From a checkpoint of a small transformer trained on Wikipedia.
Size: 2 heads of 64 (1 for keys and values), MLP 512 SwiGLU.
Architecture: RMSNorm before each block, rotary positions, untied embeddings.
Each number is 128 + 32 x the weight over its row's rms, rounded and kept within 0 to 255. Layers, rows and columns count from 0. Numbers have three digits each. The size before them is the row's rms in percent of the matrix's.

# layer 6 attention output (transposed), 128x128, rms 0.124, rows 43-57,107-120, columns 0-63
065:110121139106101161053128124200080142159115105094142136130131092081147113117153102103145107134055119137153154076154129172135148136149119115103230133128055147091109125060078072080142134127098078
067:075120104165129124150156187143116114053152122191132101152123217110155131102114185140143103148178135085119131135123081089175177145140092102121170110113158140099109132093140118118106104114163156
064:156067158127204142156077135185138113084128109086123126150118130173134101152118158145157073058143138120118083123092099185180157152172121079102116115080128151158144085095170134141084082138118113
069:145167130150148177138171066148048152125111189147083135114148092106110187112141098196128065134163119083093093096205062112115089108111127147105100081187102094138091137079135174137096133087131114
069:110085125161115125096150098106118095106073103127125089132114139143090093161115126195156149119089122150098112096058112084180121118126092093139071141129117079108126116125108170156087120128172140
065:152102077193187086087140128153191140102118125119111125113186117131163128099134123121075145102157175139128154072121130152187182106138121135090114105124154143091124151154107050119150111138072107
071:046146188146147137167086128133114208121143073151078081176145167132099098050130115152140146103080132130130156156135170162160161130144114165118097112126174130160065116136127128073125092137081116
066:126153140159154156175095138152051104135049159118143106144153079138139202089225151088147148108179155146140194096136158130192128170068079077141119115138160130108135085136132136159120057125140102
073:134120169085136125151119166143076159096094195121147111108123141141141118123128151070163082150187147155110100197123166118146099112115111087124121141090093177132091104146153116082112146138047127
064:161079159119128093128087125122161174162076127131084133114113102187158101147116090134125178142132119141137094143104132100127096148090121117143048157123170099110149146059104080121177155123165059
070:134125167121117082162138121146152116122121131134115130119113120139127097138149168135158130114137176115050100126121163107139137165117126153181148069061166171188106097133083103152168140095144134
066:186100153150199187100104097140135110141121108179151092147091140139134078166145075119072115139125121071103063125161178154127138112201227098103112127162105111095185046128173168159221146162125087
071:137152099127121157109161151135181180099141106150114112116194093098146194118140064142120112103178075176199142139118153149146092105120131167076092151084104123144171122079178160154113154047134149
062:132197148171133137150065133157126152108141138085127133117094117127111149150133121125153142072071114186098068146176171137177091126173135115150120151133055100172098102157121135147050109137180137
072:108132146109110088070176119134117137119100120131129078187096154133076068164137101112196123099120121158142109086137131135089109099132105137097125128142169182149103137118141107118157111095203147
122:162128151140158138171132164043123137108143132139109114075141124154083114133129124120103170136160139120133134161088114166104099117099107086136103169117160099132159146162185133119110117140161156
123:132065151095104141153092111109079130188105140096120168054139052143116164161143083087154093105123158179108183127162154156106123099081140164122095200127116138135149146161132167160183132151144118
130:124167098115040090082098147083113141145117123129145136167101107120130155136110101121074172156051076102109122128179145067091073107084127158141175123145106099095119164156088132105181130130111142
113:160110073126150087098083201112150107146169113082180115108121200130146112157106122077140194138138129116159115083073183142126144129100109196143129177095139124129158137092107136155151062126113161
122:147141161045116096175133132102155152131128134109154137128109130153133153077135113041136121122084130072160129101219145120103153135133127122100158121164169142164146150186111128128126120113175158
125:151145178098128117147141080116113110124189127178139134118117118119109170149136142130140133139167083164154096148093141095056091118087121118152098159158063119145082102094182191115115118101135142
117:196143075120178096115159134132108097112120142118126157086025102104153177168110134122147152136208105126113121118120111081158184075126089118174149163135151106123133145120069091180073167153153127
122:102109119105154090097148081113162134106225117155127104116158138112111081195089115170118123158090094147154073121150116104153124115154136165070175146141127159133156185161105149122138213159119131
116:134140083097076137104159087166139083118108108094105111138135174121076098099110056142137146092129076135159121164102076118141163127141118109162119102148171067130200153146100086174123141111127104
120:129123065117143141103135166130086106116148152077127119141193163081115144102166170132146090115144160108121146110183126113143186119143106139129203099148133128131115092187170181110078114100119183
128:106108075122142136111109157118112105176161137163146126165108132163128156089124143097084107148119112130163135139173103177197100132146134119100106164166108067091072153122142098061097098146169119
124:109123095097125107160181179125138157103139141137148156116130180117126172157114180192152153105127110181135173158121092137149117108056056133156158175141164135102056144146100067130062115095149162
130:104125110119115100137040091106108108156134153044099159146085175138148116144117166102084137125145140093082096105137073100147137144112132083143180109187138123109148145155141104131066105188114099
125:113076154123117134127148141132131138116159094120152148143162152114135092114144075175100146152126116109133167134131107165108108177063152138168083083137150109119187121101133117116139134161079088
# layer 6 attention value, 64x128, rms 0.247, rows 44-57, columns 0-63
100:093085141182145145129147104216126170133164137138158112176186131158154062100137124122113089174105154141067124109056163108106119074124146102124121063135151131102123167074115126136158115109125109
105:165150128159135139171116161126207134134124146160097162140071154065145126156083144190140141134204189111157196170104103134180097145131129043111165138110073121134122185184101118109088130170143118
093:193143105158161108116123097131148170119103177099111175113125104178122102136126103152134136128119082088196108139115121160086139100111102128195195125141183088118104125126077130127134157119127083
099:186108179117177153115065152086081155113138122132128123140106171083081113108165127119087132199072134143144162174143097086070127168126134100133144115124067149160099111118100095159120073124106091
096:135109125094103100102157155125131167150164175170180154146153126112113052156105128047113122091126153139164122153110152083157201197087148153116153129143074153128120177112145101174124179098118131
099:121138123110075102152130107136168130080123099082044163111144147154145136169134137102129156109116122102105101108091122148132095150085140132082150160099157058124143151141094079145147125094097116
097:139190101130102119082118141104143142140117103107120068133142138097097121096172128094174073115125122158124145159088114155114149132171151085219154142115168090075090123156110118088130073074094154
096:085115127200089079187155188151122105114173156115195172138145097085111128179137108158178117093109128171120117117195124093138139137174135125112121176101146142149148095117124123146104166129122133
092:119174100093134162177111098107169160134156108099073101117117183098096110083155072131139115135172158082119107188143148145149141115127175145117104093141139183124193138104119060105081142150160143
100:063190120147115163132139187121137102130078127141106118159089138095127121100150145090066127126113123197077124119086149153071113084146132231101104105179080113103152149140184142083106143108083100
099:160164125126152115138035091153115128066076141164122141154118113131146091154156129137166165133131081147126140166143157089094071089098179133096149159163141085123146107124115109148139120109111081
106:135109136117088117174126170114119119151095163176081131180092131178064112154187132099105169112129105178089164139172128160141078130129089100165108127156153114086105132152106099112095149116103082
098:141193155217071125135147109144070135135161109144097088142109117090068156123155085175191054099162153089142087126104136114111118131109144111114131125167169139132104128123155153088128124105157085
095:086106138122142155166122099108097119099159198163104102121122162141126161144105140136145179111141087139139047196110142102161104094000103139177104095125128113161126133138161132122152079108144087